Part of a small language model's weights: 14 layers.
Each number is 128 + 24 x the weight over its row's rms, rounded and kept within 0 to 255. Layers, rows and columns count from 0. Numbers have three digits each. The size before them is the row's rms in percent of the matrix's.

# layer 8 attention query, 960x640, rms 0.0217, rows 613-639, columns 320-399
090:157112113153126163147142124099124116138114160138151152163091126138084128123122146128139133100131119116155145117154120145116130102080125100128149141124135142094119099119107147100124125176136125158108154114152123096106097115129124121131132110
086:104165113156097128088131154120108127160155089157131140077152145091154108145101152107131129085130135126122104135123142157167104135110160107127119169119118105092138081150145121133145152099152112104139096136120127097117126143165146132116143135
089:114139148125117149149147142147139122138102152143120129137122139132150132158106107086113149112158153077164124132092097128135096078154126138106141105119164128161159186132088144163140132104129121097127141158143111099143126165121146099111163129
088:151160108108133076188154105112136140149125145095164148116118101102131108154071098132154171138079161097140144095126077094145151119148110109108124112164093136096082156080115107153112113139092114123142150160114152118162192147155139136138146130
087:128124131149129116126117108132140108118121102100119160134148143125103119140124161078144103160135108153150107140120166088120111102140148137127123083154121121117133098144090152136137128102147124159095149184138101093116104117065057108127085160
087:151151137150158115151112127170191147086144132131155113150091119073132135116102088111143122087133157101128116119138132135085166151155100121152126144143151172138128175120114142129145131120141125131135122105147114136116094134108101114064179169
095:124128107152147096131148135131128152107104158112136153124119135138103113097133119084118130142096124135124152148119095099142160152089129109128147136135173170140088133144107122113104164100114120112115153147107098102124122137122140107120143150
082:139168109109116082085136149114157137086131076098105177118161136146152154154152098121154115140141153108121101133105111140098124120120119135122139128134139081117115129113126151115100131139176092143101111172134181151138133120108104134139159157
087:131067132131101142143142167131143111128162159131101123093095084147126118110112132092181149106150130135102134174124137169137070150111125130127145139160105125128152115129156195136121169136122191146133112111167130109157117105094118139146151142
089:114117084118137112142088092107157122123097136094109147130108176148095140126151112121111179161143108099167088138113140118121125118155096147145086117111146168112119137096134105139165146120150126121169078121105099130130146137161131131124144140
088:103116172129129128114140085155193113114131104111117133158080139121112077134180089150091140119115133112143125138113121068115148147139091149076071094104100127112111145146162152149147094151112109126041100159136175182127171104135147137124131101
084:182159131111066117106136122155110078150150169109094119132138148060123134072124099125145111151135125090100132131114114113138103109183155126142124084150088113139155076103132120108155134173138160123136140130114122132159142104146157168140097089
089:108099161119129154130145126100141095171133146126147151130178132142144150089104114068153133143145154113065104095159121145128112118133117111103154133089151098128111110155146153175076139123130137145134155075145113146138123102133140122121111111
087:136107135155139105138134121089093116144160155160113125130127092144125134084121161116141159147099125149133117138134133177116096134084135130146122141133141146152111137141124123152137127150114135180143102116079130151117117058153125103153147128
089:115157134082103139098161102158143144159090078129128157135133139163159177129118131148135129170148181117139158123118127136131137127181116118123148109086137117109128119090140115127122108140124147157129105151157123115116107050096145103139124108
089:137083167141114132118097180140128100146159164097104119059160114111105110169136127162113171142121153135136140167132065141109149144129139136101110113129109130157124102129171133104083127122117135141128143135104157082135144129127133107109078135
090:096143142111084113122095126154121116113151155197137143100119116111147147177125116136141150135208136118122108102094130137125158100111103074104147125139090166134164125118119140099103116077127118101113122133190162123141134115140134106134100120
086:139120139149098129102148125144114172121138155127132138128127135119110101150183106128135152123146116139154137143114141115149179115131131145150138133107158144114158167135127115089120144138135143064146141128126154119175156089091150137162128115
087:119069165144109148110127128090112114141161135177098145115120128147127115122120106120157151117175153119135163141108107121137131095163126132140130136101112132154117129150166121137102137102133116125109126112108152129090095088128153113100140096
089:118143118141140142137111113131144140127127123128111115109135105122128130118105141141130144145121112129135129118150079136099160113158115136123156092130153093112115108125062127141105114145093157174131102128107154109176148108135144144161103165
085:137128170167105171098110109135102180130153162125126186085171108117167116155119132131107141142104162160142166149129076157143175118155137109104120094100105111104142114126146129124106142115150164109132140127145110151142151149135155080158152150
091:135124127117163111170134082141112087153158166120143107177106112099116161109141114094124108108155150149123121120151126142157120128173123167154098120110155110118136128130137118163158102116121111139148113132094159144134164133151119111136135142
086:133097139138077115144141139159130093069094090122130134160113155113107146128116130088122122168096140140154122172087134103136170129142100117108105097145112113089105163132122114104084124118122095136077127134153163111136112148107181131099152127
091:122145190094115167126127124140110099110133096147138119144114150109110152103136195175073150132116161119210113112106116070124102119125113133060088157127146095145119115106117048093131153125147131128108143166170099110145174087105140103126127110
088:133142150155144117147120128114086111128122119138107147109088133146141110054102120128115131130131123112125121131134126112126097121106122127121154200159113134120143143144119092115122129096118116114111102133137138145129089118144181102101147123
086:132113060114113120133146108126096155144105185106124109175139137142130142126104121164147118118155112158182121114114139112179153134125117081101112146125118125097140163137145161116133176128132122099095102129128123120134171145133160145119121133
099:133150133168136140097135120129146170135162154105130120116115123128161126102113100100125136131147141091156127144151140171135108134133107113134119151104116118116134158127111106159146146106069149133137138108116131100163143156138116118118137107
# layer 8 attention key, 960x640, rms 0.0217, rows 613-639, columns 320-399
089:132160155133092137087156143143156149110103096108117114142109166146108100089108109130110115117138114127149124121149091117103157101092098167118176105130120159113149089098079130134143120188115152179119143130135131129122141101143134113113135124
082:148145151131086151098153141114113136148133110136155077097165182119148120114145118128169131094174103131102092132119131108141098106123133145151158129124101106076113100125128152148148112131135117120115083120123129138182124141140157144087106091
085:115100112129126120096139118091132123143108143121118120139124128154154091144111105129143153140122156128169167105142107124132100070147132117104119126145131146142111139152104096112131151154134113127117094147122093132111161157085104114148169151
083:163094114135122126157127138085140103127106165135132127101129151130127114181109123109110119147130150114080136123128123115133106115089140144129154124168129120162111146103108121131153129127103156121135130156117150116120143085089128186111113118
088:121137147142115107147147093146171094092151120097137135127133130142101086166124185121092115096111133129134129158162121175156096061093101107134153146130121112139101115106138109146116140150130112138144154098110133089132109158116102167121069128
085:137159120162127093157140101117245125133112140124139109123137111124137108190117136126125133087124087131112152075131118124098141133132131116109129118108123173128091114135127123122132147108101111148117156111103146133177125147130105110123129164
092:134145127120160082124137132119169114127101150112133135139131170151104132115163131139109134149145140137144118104160121120117128119120087143092144143156166081141110113135108133126111168161091153112123147130085078106111096161160111156119152131
080:164152113143116161121140140082158074124166140158178142119152111101151142112104118128199095159085126130105094132118153133152166155158136116167112086121130136091179137106163155080130120117119143161109115126177105142154149078118132126132131116
088:135124133151107135146153112119113146135158146152176131129131133172083128109099154135159139150128146127100104122130176161078120125136149110084118133144171140100129095115158145143135120135117159097113146079089137116147146117142122182113128139
084:107110121128118128146090152137187174089095134138117108107093147155129155121126115141121089103160108167117088112080104151111097135134147111125095127141146118093132131081154112135177120106154097109165141129088141129163132130187096147134097133
082:141157106107187124129109101168133096132120145128097150140170103145108153122181138143086127126108162182175115106136146127113145151125094120091120138122128134159121136119126078134137169117123113159136105113085147156171158143133124101167105146
080:125130150082090143154119149121164108132122126155111112135105173130112144120135103104093168139164101118157108122082125124148140124108118147101136106141106113119144114143141123128168137171150091111151112134132166107114089129099123176167139100
086:131133137102136116131115143109132105199098134119149127143157135157154096114090148131122156140130154129114143178101086163159140127167148129094104121113117146109130123142180143103104085158077143141135108088150090146146099107155148197128083101
085:103132103130086129141138177094098091136156128089109139150133102130139146094161130144143126123087120161140122128142151117135109160129152131158157128097126124149149137091161113123092082129136112135089166134156137143138109081141141144144144145
086:084077139140127110119135153185117153128132155142154105158155153151144135136095129086121158132106106131118132132120115138121118125096153177125134147105140131085139146123097145116082137113127160133115117146139146139151130069109083147129163111
089:142069119077153138101130156114121091102141139116138146090137193102161141147131154148143132160094154085132149150126115136116117093129173141126139126140097149159150139112094137081114154105137109162164091146125112103151156173134161151141098144
086:142139118106091092152143135122129097093123083099137112098156094160160140153092167106159155134115121088164146104132134131125146097130098096137110130107155192141134113141131132115179135104169142102150162126128129115131159146109093104147109090
084:154137104112163107099130120077166112081122156127124101166115153172110134120156148123123136133070096126156108130136102135145105140106108170102151075124164127186100168097132101107164130143127119134131122160146108191162144116141129144136122105
085:135148108119128108145142135157118124101147149092138164096131119130117131167126145125110129141149138118124128169115165129135067124123186106129105119093143116151131142170155106130117140142151133119092144140117070077173144148134146129122117153
090:147079167125098102157145171116160121140152161134142091110157112094123128128133112132126139127113142117150122116113133088120131114182112170125121093153126139154132102161085137119111128149092140110098107153161128117169141112120107129112125138
083:161151123122132189147096139108070092148144155139117141087141110101147124128120078175136105173161148124113117125140123131149161107136087113123143169091100149121104179098160137101161127163111112128119137101143114116122133149110130115110090124
085:111098070117092111155115107162141119101108147120147153104092077144136138094104118112107121126122132134172113127107183129106115156138119133131103102122091080139117183141100127087159102160113085102097102169114133148122151130124130122114153140
083:132106115138110082121122085169126110144115110106104117102153133131129107156146145096146116162140150107131140133102142145132156108136103090135109153174105133149135085134152093156151116130103095132122114120125118121147187112169121090166112137
088:142150167100155110071126157140138116109113113139153130142081131114136134119139128118094096150121193168133143111170126109093155133124096155116124091112137138140080175121117087123169143121161082128158135175152097123155152121108144084097125168
083:144147168128106130119156114134094161129111078116142173078118103130144191155161158147086121160221148124143157147159122139155134163105132092138128122149127157123101088090124105147092110115095135114129149124162137112143112129147139126130106124
081:138115100155131089114127132097119167126155188137138187176130149099107072143124135119136176157083144132112141100155110136142155150112066092126122133098117135114142152124132119140099147133133161119147056136149098142163117129097165108121127085
091:112147158133087137133149134131161128157099103142108108099105149112139125138073102103124142132120094153175144136177141134126141157126138129139184125129122162146091163116138120102142140112126147140125135128089156144170107120123064155140177150
# layer 8 attention value, 960x640, rms 0.0217, rows 576-635, columns 320-399
085:113184104141093104092136104084137112117156133095128088083120118160109125105114125120128057132113142103132142180100113103116135100108154122125141105139135148111120106132134137134113096158143122157150174122148103131111133123118123147120117118
087:131131146151098127164167124109139138155153149168141151183133148126111129105142113143078147161119138114134169130137102093133135140170115124115144152055147161125101102149100139176109138164148196117085140144174115134115164110100120120074115166
087:137102114092145081140086099114134120105170144108141131130139129115103147096155136122170103116096100142101135154156122169154104135131107132140134125137094129119123152120191142130121157107136145139151166107148135141144128124151134162113147168
082:155122161162157141151169130087151115118132114135145100110157145138148116116111136156098162143141091117128162165142086160119183123135111120101132138158174131108101140122139115114104149123138144114172126139154130134110135124118147137135118085
087:156114120149126119116115142137147138139115091087137149118126108122162101096122119146126110124123136101090083098087145148111112100119152139169146145130130116108138145113163085123154104148160159163145108112174160130156135115142120119133097113
083:099097131114121111130094159179107108124135139118129134087080125159146113149144095115121129165170107130141114058110116145142137096085087113141121144127088169111141131143106132148125104149157136148147160164165173122139141114168132112117126104
083:060114035129121153113140107125108118106099153159111141115090125159124170119162129114106128114119100087154121144158149133203107172129126112043122134092125121151129159114155108118116067154168127130124135119142163106159122110127096110134135113
088:132143103101104156128075155150085148124146140078082101140137093152200165130131087103128126177138104147156113121129143089125090109124138122094128193125095139103102142146113107100156125134111105096140107125083126134133117111118135161116152085
084:119123130123102140146136107180140177136130109160132107111136120118153135125141119098152095122129117133122138086137138100134108165136075125140142109123100148085112113160139115127109117100131099166121089126120148127127086070136166137095128074
083:147090128137170119171087108086108168084135136132099155110076121113155100114102143141159151082107111118141167125131137109150135151104128090080167091128149120120110152167119109117122113101137147122092107141137135095133115138077099116090077158
088:118104120134135151156159170143120134131129133121097098189126136130158116101159124111112110156153126121125066126139130144137137178113090132125124094148161174200134106100112103132120098125104160129087141127084155127157141115122144101116107106
083:137111085105126096132112164141136151116121133137106112125109165144170128091102122122109133162137145159109084124138106148128150172131116183131151125108143146113135139101150114163146126151147131120122101173135152127178117123103131131135115151
082:139175161144065120147163149164167137101147125142128126129144172108116110153124109150109161127133157166167134134154117094116087125113165115154139077114135106116136156139161122138119133074131137115110088062082136129119112123125138145155111140
080:158100105089131137125128140150106160105146119159128114091113135123119133150112125113109185143138143148107140121161133133125149119139135130080124121082102110136095135140136108117138114098092096135145108143189162091119122127120087146127125121
083:158189116125190136122134125085177110120121138117089170148123132129143177108143109092147139106125148145120148109168124145134126146129133160107148121108154126123137140122123123144127157119120147103121093115121103109107134129096147121130146157
084:104129129123163163115128177155139150074108097144081121178122127137105145114137145119121117123117156169140125071126125106124157112120110145164118149115135134099150122132152128140158137101140143121102106173103097100128114146115135111102174116
082:083102132110122120162147116140153152110129124129154093111117107121138125136101092145162103115108149148138112109167158154149155160112130134090134114135093142097178117148118150119103140069117124151125123100074131184123120135128106143142122100
085:097119129110096122121126100129131151140115147090083118139125161147127114145119124140125179159141124125154080074131132106202141121099165151118126131138125099138156131150086121159130105125126112116092139116157163078147068114131131123080142142
083:131127110147131083112110143138155153114130135132135130122168146097132108075091083116117148106138151117099110104090113123121115120111113151130137107130147150125157126150148119112130107145146109141140103143139148118120153161112147140126113103
086:157157156156131110111155151146148075113111113152122116132151161072133143125101131159173089104134114108112128102143130115164101089152142128106118124123116110137112106149156133186109155087137169109088141164136079144124181136075123145116121137
084:124160156095120130128118125130166111150193117137128105163125145133125159122092106132162111159135122113156064117171135138119126104099151151081134070140121122133093149087125113119124152121098149109163152158128103095140130138120124126129115116
086:124116118108140095158130111145131127153126145171156110079097149133142161162098173106145123149155133103164134100117138132132110161121108086117148169144096188076152142112126173135163142139115098133110144151159089122104147101106127127147130104
085:118141112106111165140111143100135145107097111073138108052144157121102131126157159204119107122127114154105128117087144107128166098098098176118140123149129140120144146113167128093111137123187109153126134140149165164138165147086128083175088148
082:126139137126184129136112120118137137127138125130167148148119143116113127164125128115119133094154134165128151174127170120136127147124158160161094123139093121107139181096068140124145158093170142091154142109122110086104107084159176130147140149
087:133113130118143120115128142134127153114113125106105151099170155147130087140139150110096108123128134140107126078104164161093150105157132176128118124161114157104094131177143083121149128098123130095122077134151137133108141124141110137127105125
088:158131137143125157153082095137082128136111149096121141134127145060101096118096153131093143122115132119147121170140099152115132151123087137109122147151186127128153079133098126157112146089144109125123123142112092111091063162126193147114115114
089:137158140156105146152108134127151118108123103129113128202094125187126153121146113142126178135152115153140096194122152179139098124069109112109130092128103143148143100155122158137125141163176078111120136163134127143138123096155117103148139163
085:171123121088131125134098112131124131178120153108098156126121153092119098126107123124137179093118132112111118119128121106127138151096110067147111097103078116149103123143114065124102098128106115099103139125075110124072122151097103123116121123
086:176151175135128134094117098102065130117123141127132107163143123131115119131149122104154110116068080101103104105171143149169151112143120129146125134106141128097102132083172097126135145118094141108146099090110143137184113097137147129106118138
083:144164145141095155070116151120113115140103117137136092119152116119097158093127143152137122126130102102130135120123129108132112136136133109126090137125137127114110110119122163168117142172126126147067100131101102167137142128156141099156086105
084:165141091171124137136098088124099137156130122183163119170108144062086163135103143098160124099096183119123156099100121120157136107105099108143114151167119086139115098126171174160128113119175076123088153110152152149143125117152152145108106121
083:120144122091133146094123180181117135120104122132107126082120099117116153125113096165129093109139147118137136122116166115108173130155147135109106112146119128115133121144136099109118125142139106087115123119116074092166120127120139137148127138
090:107127109144128110171117167137141137143095118124127143128102154125157107123107134095104121141165152173122107095092146126087165152166139114141094150138129101152161098127152140119124134110137077148157121122136125100092090129130128103098128132
087:122119136128113120127120138128141136103110122119143128161124135111081151154148117124174081106122128164112067140105137123093115119138122136145114158135101131150139121090123151122118127178128132119138115128108118152154150114129101099150121173
084:157127103112091110088137134138111112178118128083112143161154125152126068148140139124132171106154114147144151156142129108122081134115161110130098161182123177143155156119098158106111154082134096121127103133152104143164147123127157139123158129
087:145137153110138074144143157191119120140079171181152109109129099132119143136115124127143143160128107088122150127141114155126142113093173119077116135119132131116115120157110122137146128116165124123062112124137107151142139123148172102121119148
089:118152116111128146103091145112125097145138136127158134140122098124106132118106168133153129136136132115125152123126158123105087104170162139138135128150094121150137121132130076108118150148121122170090168146154130121138125127097107074139126159
084:135177108124154170108143092108174111129134087120129108109117119116124132182158145087149146167144170165155124139161122167172118100154111127165119107145152151114123137132124153179161128174138124123108106104069138147116135128125118146101109101
083:127094126135116096119142121100092148163114128129128121180116088151122140139091118098128140132115118194141134134117136130142112131166069140158140161145186147129128124099116157142140115124172120129116104114122160130082149123139155119068108117
085:151126162150131150108122105143093121118133114135121103151145149103121119176155148122133134111089149144137091165086111125181129106173125085091099159113127098143168102132135109134122131161140148087130135112132125099058118153143099108087118123
083:141179142141144113124156118113152112093093142131137115118137114120119124110100170086139155139143116166126126170143146123123130128151158190134096156154136107133140164127174146150176160113123199148117099143111110129160134120140116116086129146
087:150150160113128098149088152134152152153147128138110129125124112147125160160178118146120122106112083157108111109125105133169123121093139140142128140132142147157134119167152142165131126136169105165143118121098131102118137152137171117122146139
087:132108157092111148174140153138112168116123153124134098176146171176064177094118118115158090102107120153137157138099129106116139159119159130143129136153167117101100088153111148145155112139126117143115132126115150092092077119130098092124114095
084:140155110132153141093108114122121099144147146139173165133147136153133139124153135099101172141145119153151135119097148156106075117100166129073114168162126118131162088135101116135138174157123099135164147154143116154139103124117130180151134145
088:097130148117161114133124181149130125099127138148125152143137158165157134169132113122141128123108077143111138121155157151133124134120140095097118130117099106101136117111113089122152129082074128142162146152119113148114134070113136133145170151
088:123113109118101124141133146183119156165155152097121106148154137161096136136125143143174103112122151140158130202110113147136168137078132156122164143145114158159132134117146142142141151104135110087136159153094135125134121146172123138137133108
084:152140158106162109156140148112151143128165139150169155179151134144142159125120131118155159146126160118086145190122122087141145107149136105092171157130146127178118116131104160142153104116100131154139194104147091118119155112149119110102165102
081:153125112088107143165123126159167123154125148143093098116144132102071142129116138119159115163129173159150179112140113083094116161133105130110122148126133120115139123150086156110098136158161116131174146109121114089096150141193126161131136107
085:154163139123129146143131119119123097091119116129140146123125116099122183109097120097143113126144106167138180149097098114106125113123135104106133139157113134115138161138155126131148116085110115142156164107091130097122159156104114121163122106
089:120069106105100156133079152136099137143157124144125155123171126153185144144117063082137085138128138158109131139149120090119164125101124146134139119148157184135152118139081131119143128149122092146090130125136176106144143112101122134125155184
085:131144122120147141164126146136130114173155077129142119146156072092107168152173086089133136140155187149143142121114179085136117142105129116137141114115126132129106122145102175127110109157143138105122144156133166129106091117112080110106214125
090:123107133139106156148103173149097114154142148082130147071079158188151119181121111098161087095099101140186150173103146118105136156102140123162142138112141185110128126117131112116098155172139113141120114123086099106144169117102169101141117155
082:140136108145104106117118132078134103129154139130176103135097121141114173161192111191148132145152126133112107119114138122119171123095121108177125100122143115121107107145183125141158093139150101123108142168141161107111136104148095113123175143
081:111152096104150121129141131161126138124119094150109138106137113141097119117145143126113110134118093135108113119153097123119145100156107125132139076176140139148091151131150165151172117110126124121156147113098100097119135158112157164136161104
086:145116099133142122145106088128143187131171110124144097110175117155117099138116144120121139165090130068166118078118096164077115145124104153111165128145117182155192114108126110108092122101112160100137116131145121132184168130086122095133094107
083:067129175136107146096161111092119120163083162136107129132099118123123138112092126136132144143140101132090085069163144108098095163095115137102153134130125174145150140102143081115126146100166114096138106132079129156116135132147161119121105097
085:108160127136101116095123076119122165108142110125116134116126157079098140122155132126101100160113101134094109117174131143135137158166116124130138104155105129085135129119137096139181113130132074145122143153080118122144134127157150173172126156
086:135112095113134143148129185147143125166164110107127147086145124123072141160138137122089146133121129103085148112113108133103119141157157091135146154158119155117174125150174093117129102158150133168140092123112168116082138083135091161165152092
082:091078118100134176103146114116124165135107143143142142131102145140145172138138094144122151166120139129128128119088116099123154113166168173137167070108080119115160113103116102174124112125144081139117161127132094131149157121118154169115110107
087:147105125148115112124134122084162147090126062121128202112116087124153135120144106142109104132115125101138169174168135090107117130107144112100108117123145115143120102095119144166089139131145106155125156117120124128169150158140130119113093150
# layer 8 attention output (transposed), 960x640, rms 0.0269, rows 576-634, columns 320-399
089:141140117134157170158110129168152149147089122158113153138111133127147136141165126169099165150114111142125107087123140184136110131100089134148107157132107083126144153117130156110126143126093160117168086117117137118129135149131185154138140124
093:153101135141122150108143173135112087125096158109146117063139150148165104165162158146185145108089119176116120135101181163141125165113147164133148057159141102136105169094119101139106110117129095111165141149104151111138110158155086100156125127
090:055144085136104176114170149119161152158105113145114121158125077150138152152126140097106126128173164101123130090103149077100127110128128117114133158146142139130149150118062141084158127126131135120097122138118112122092138109150105116136157111
086:140130133074124114103159094169145111145123123099141098149133134110117126124138161101121155099102121127159094115112140121154110125156128135150119140110078119128152135123100121133126132129162119182078094160115141108152132113152130149114126125
089:111134120102133115092158132134121118081131161156140115163166153161113089106145117118126100114098124125178172163153108113157113154135116138137096147169133130114138102117077165163097124108163153149123142157089153127098121177134123078113142160
088:137159096131124090108140100088137098096110124101120075186172138138145087144083158095134150128107113110128105131148101130168139144159129144155127092125094103181135148126143082111140075135145130103126085109112132143154152140106138131118073102
085:126073147132069107135125182140113115152124130151110073138167142114180087123136132097147154128145157156088128106099120112109118082110132116177161139161120162134122117127107158178105138100120099088107135084107135151090150107119159119147105132
093:140124134155133118170099114132154103158121104157166159118112166075097115134117147143154129111174172126098152101110125162138150160163127124153120083144121144151130097164144159157107132167114100150091129138169097103124151130112149133137082178
090:107119171145135141149085160106146086113130159122149128165160122109155124137096136127121138160107128151140130189165116126119169076104146114149144154130161132150117143129147130115133135103101138109103167138141140134092129173131113104165119185
088:140138121098101167124132144141121101173111125093171109142155133166120125150129149115092100152169165145099122137136128123108128115117151165150096139098139087115129106092133154143100140124131140148148159141146094160090133123147110097174134102
092:125129150176084089141160137131111113140142130159116117078138114119140162165086164120128164131086138125132213145109114117116122113105147119089073155131119128082125127138152098154114171132149139131122165075163089145073103150135142158144104172
092:146118151145118129145108113133147105144122120150152175120147122136086090134105132123190090145148140125126132118130155080139112112135160068092141153175161117097140120163143170104128149124118136131122118093121119131105141079149088160100155170
084:079120121105178141133092078114125134150128118112134136167095104142130108090107141126121122104126156099135141160146118148118163121140135119094098153123088145120128115106079157139163094155122100132096140180130126110117144121115130110101123118
083:076141126138128083136115116085170122171144174124160146140181153127161138124135142116145112105098149080119067125141133104116129109165132122155116161161112094115185110097140147147099152161136131113127123118121130152152158109145155108117074122
086:118055126146105094097145124167089165113120123134142143147116094167087094113098155171103128175158137151128113110129072100136130131145147116114117120122114130143166111125126188115106099134142138093143164124148121147120115093156108135129109129
091:125129140145090142141120077127149090184083163133144101102118141096132125147111143138156140126126086106072104172124154157143151148143154113112134127168106141077113116134117140162135111143131131175117137104167156120150141137148118136165129118
087:146177101120166150083126108098130144166144115108112097136096170132120133124128153090135119106075132107141142148107098144151108129158104100120107142118151106162075122141135112139134107161143142097101159149131108105135159115093151118137120101
093:133113108145138168141106167150145088117171069135153153128124103138138087120056167160130143142124139128107159160122098171092152158170115120102115133184132140157153113109196108106149143141131128150148134158107107122143169120104149132149120096
092:163113157104142202089124112100139110126164106140113154134135161152138168135176165144149147138137127117121142132119130116165143149143133111133136166102121126160130163103135124123167156146149162140155142139096098122119141088152101133139127121
091:106105119117143135121103124102115188119168099133153136113133102168117137108110145087117149138101139186121136161124161143110122120124143145140132122149079123099104153105091139115151084164147127161200115124132160132122098095146113111146152133
091:146089108138137145092134140132101168115119114144134103110113161119188115091103148182123151098159110156107185129124140132114137161160120088169108138095128107107109139164136107160112129121122105190118076107094147156157164089171107125128090103
088:086169135133126127118067112104117118105122136098086137133181091113106112146150136130139090149134142131054125131114173094142148126126140137150108087110162078190107149158176119131100130105130165164140120162111154152167105139171162170120165138
091:134123122129149092143127128135096102113189127144162104164165135133129152170107138081159100146081136085104131152136112160114091097122148109143157137117137119140150114135086135135106100158116118082147169107119106101076113160143131177116121098
089:143172135122119147119157107144130115140141145145100159133113118086184142157142143115124172168146105079060129102109085108095119124101132108086143156118134166124120117206157127137091106123122118164129139125111164122124123152110080157107149080
095:128147151127112144109077143139138091166139096149127106199076151116122148111166107170133143142144111077114090197138108121132130168108137087123146120138102103123173106086130112142103148119117129137123172096106151093148136113146075131100173132
088:122125146128161118124121166148122109134160117163137104084141091164131147126163073104144137108114132121152175095115151137118107114104118113125124141127122133145126166106153121084159122179105152144144108120110146132157157107176145114107138088
094:119112155138153134126114121134105184108147141135165139109178157097136136130126139125122103160135116126102187082127141086107121127211122120133116153138145130125081172106168165149166136110080135144155141127126127116128132136115140148091124115
082:099135120187133099101109112130109151094101107087129110139132128177132086105160127156125100166096134119155128146122101146105098098135080165125161143166155132143155104146158162119171143181160093179156148097168114103125120134118174091156123140
089:109101078129122162122113113139153157135151082142078098140129098134130105144148117107101107075142153149158118124126133073122114160111132140134135125132144119119134173126088167150118126136143158126125134141127113124134153156167161134106136135
088:137113157138144095169141121144085127137124076119126155107136160090127080153125123161100158116083146139123168137117137121125138121124146135111155078133123138115127092137124116102110106072108133119138158105123165124107111102118107150097161150
087:102130129109149137132151137094134132114152135087133140075162143154126109156129105121120138166165096117134094127180157087124119133111127151126112118114154133165153179139132124074134120154133182105178088153115146117112072132125154155102169129
089:122123124141153135148131106123116093134133122119160146120153138159122085109107123112120186114102118159139117144078130123087107130185138139161147125159106118160099121119128152179167111110117085179145143144124119169077166083065103127125162127
092:152176122118108129119070097117092100107136095125097112142148130095096144117139151124157102165117115101111141150158137121137103075108104133104149115098134139155069179161122122118131134133158139140110117171109153146128155117164121176169111127
090:133129122136151119156149122129150115130134143157112103118130084118137124092116118131096173108089144070139147137129106108098085143112127150073119113137135119120106126162138129160159123091119146117097172128099103154115112177121177135131127142
087:119098152144158152160165148118117143096109119132133073115107156109108146108149084090091113116081125131140096108101114134128141151158134207102162098128155122116095133138151081153129095165111149185119136133172121128138160155142103099142132113
093:102141107123106166149125101093140153122127095088154154155127117146095122166115142129117126114123125179137105116112110154143104076134138143157122117102135130120092124115150130193133141117085126107189172112119098101122108120108082151142132135
094:105128093142088110165161166170140143080150115122131181090131172121141114137137093134130135147118125118138129126128130127130162180095148128125139118143172104119143125140124135155093124116133127139143144102135137120135159185136131115132130078
090:119077147160131104131134160133081147074124150143068131114093096124111135098075110143136115076068104108092144168119114100111134165118133159128154178127145093138092128083140094109152129147121143096123117136163130106151098086142138103167189149
086:098141169128137132138131114114150123103137143125103160095127199107110146142134115130153132117088126116111112147136106130080106127111142137118131118147112142115138118114122101141099132147067143179101135119121099138146121150117158107164129136
091:122123134131105071134117165105099157128092123090098115128141120153149110093108147126103098121146121116131139107150123142103146090096115159144147141158119161148092169138137147157137126113111163139140139142142144164149111117124132142137115138
086:103125138086107159127123191155114144131165124127107128127115157125127148146154141154147125124092125132095134155148128124120119140091095107117152102105109160094107114140103131119081125101129122151145177114129171093121116109143117131130135150
093:129160069130138179146126124099119135125135095125159135150148127147131123135073139117135104125135151114135153127085160109079114146133116146101111117128119075108161137095131129138117135145138165078145144143162114138108123080120088130130169108
094:155185112140143096093091118126124077140123093125121105132112081105163108123162130139083149129104135138113113123154119144111134101113093146126139153092148113160129175109106126086113133090109132148169156101146138182156155150121178138143120126
087:126140134098119112100136118123117142105151113111159124132125094091106113149156141134119115121108112104098109110129101082159134131130103098182158058111138139161145209104089124134146092150137168133141106153122129136115110137142139157091133118
095:134101098105113148167162090109095130154151127157149110111139069093099102104119157146143080122139162129111162122107101138122163081128144171148144088142146137137102117123121163131108146144158130143101117107120147121156100117140138097129132118
094:124136160127119124123144134108156104095133125161090112119135127105138145122113117138118107173151108128131127078123130125137103145133134129122112125090124125122136103108113119142076153113094159121130098095143137095133111148094144141142135157
086:094118087152130083124132113176068135135101147109124122105117141150135118178178085150132167106125115160129128078085175175138081128111144179138111092119128174124137177142115110119120142146145150104153094115099140144157134125135093162103102146
086:133105137140117146099115095129091118113139101107153153148126164122164105169133139109134161128166135128159093139138136171149140108110154132140144097112093105169157116129134118140146102107116179119102110161128124148132145162115134106149057120
092:144115113202154121118152147137113102173134138110115125130120099166134143120115104158135146136112150124145137117138164098112141142142137119124121102133152133105150106130133133131115125146116138132106156142148173139138121086123108119129126168
093:150169093158138090108139148133112092118141136151133154113087191108114120148106168119143185163113158111134131071107130140084137159182135111127103163140083094152145110147188122123086134128096138122147146134109107126120154141160135106140107121
088:100126113131113132119148128127096133084128135136120141133119135114176113146037130122164108128123074122136129105084117144084091189178106135110085141118124117121137156119143051136122174142120118119153138107136097116126133098111142140157111137
097:112073109185167141120144137134125134110136147169152092142127116107124153094145108152136167148150141101174157146136140110095116102141121131132155100113128138115152095171084122122127113109120138114120137097108130120146113150121127114138118156
084:124120100149151123152138126160124170126112115145105173131162134130096105137070154145116077115137154106134129125121143134113096139146136178118106181120128124137145124100076146103140153129120146109129167108133129149108133127141137088153145120
089:139103143169118137175109095065117148141153133101147173133115080139113159179107111132117168060195150126122153141109110107129117183116121126142113155086119116140169073092088125109120144151132107126100148128188135112117111102135126151130070117
089:133116116134099123135125145122144111138083143094147111129066121119093127110145130122147128117165151150099140159134113070126104100112164097131097141141092076108115141096134144134139144123164136159126130129105079097100082129144106151156124162
091:145149089128172151116074120122146143100156147161158145117166112106133131131123184120149116111114160136117152163116124136146108102144125111161118116140111128130113095150138169123146169151119143147114125096135097118112117104102091155145171114
091:168135095114180146085080147139179109121187110149183156116106117170101124148135101099204159122117150102131132099127113092138107096126129118153129154125157125180137107087152136118115126136120135143121122138132143092127101139117138092066151110
090:106143082121114112119129149116062137100117123148192121143115118115152124122138108123154129110138139106143113160158115122117153115131094157126125150079115159173123133154083090120093116113107139101117113106163104080114173161139135115098113144
086:114145122149134099168145125163125098148142128145143168103148129127120137108146161113140113117140132114103120154158140141110085103089126076128113157140125122122113123128142132080172178141122140113163132152096123099091109167112058095138136128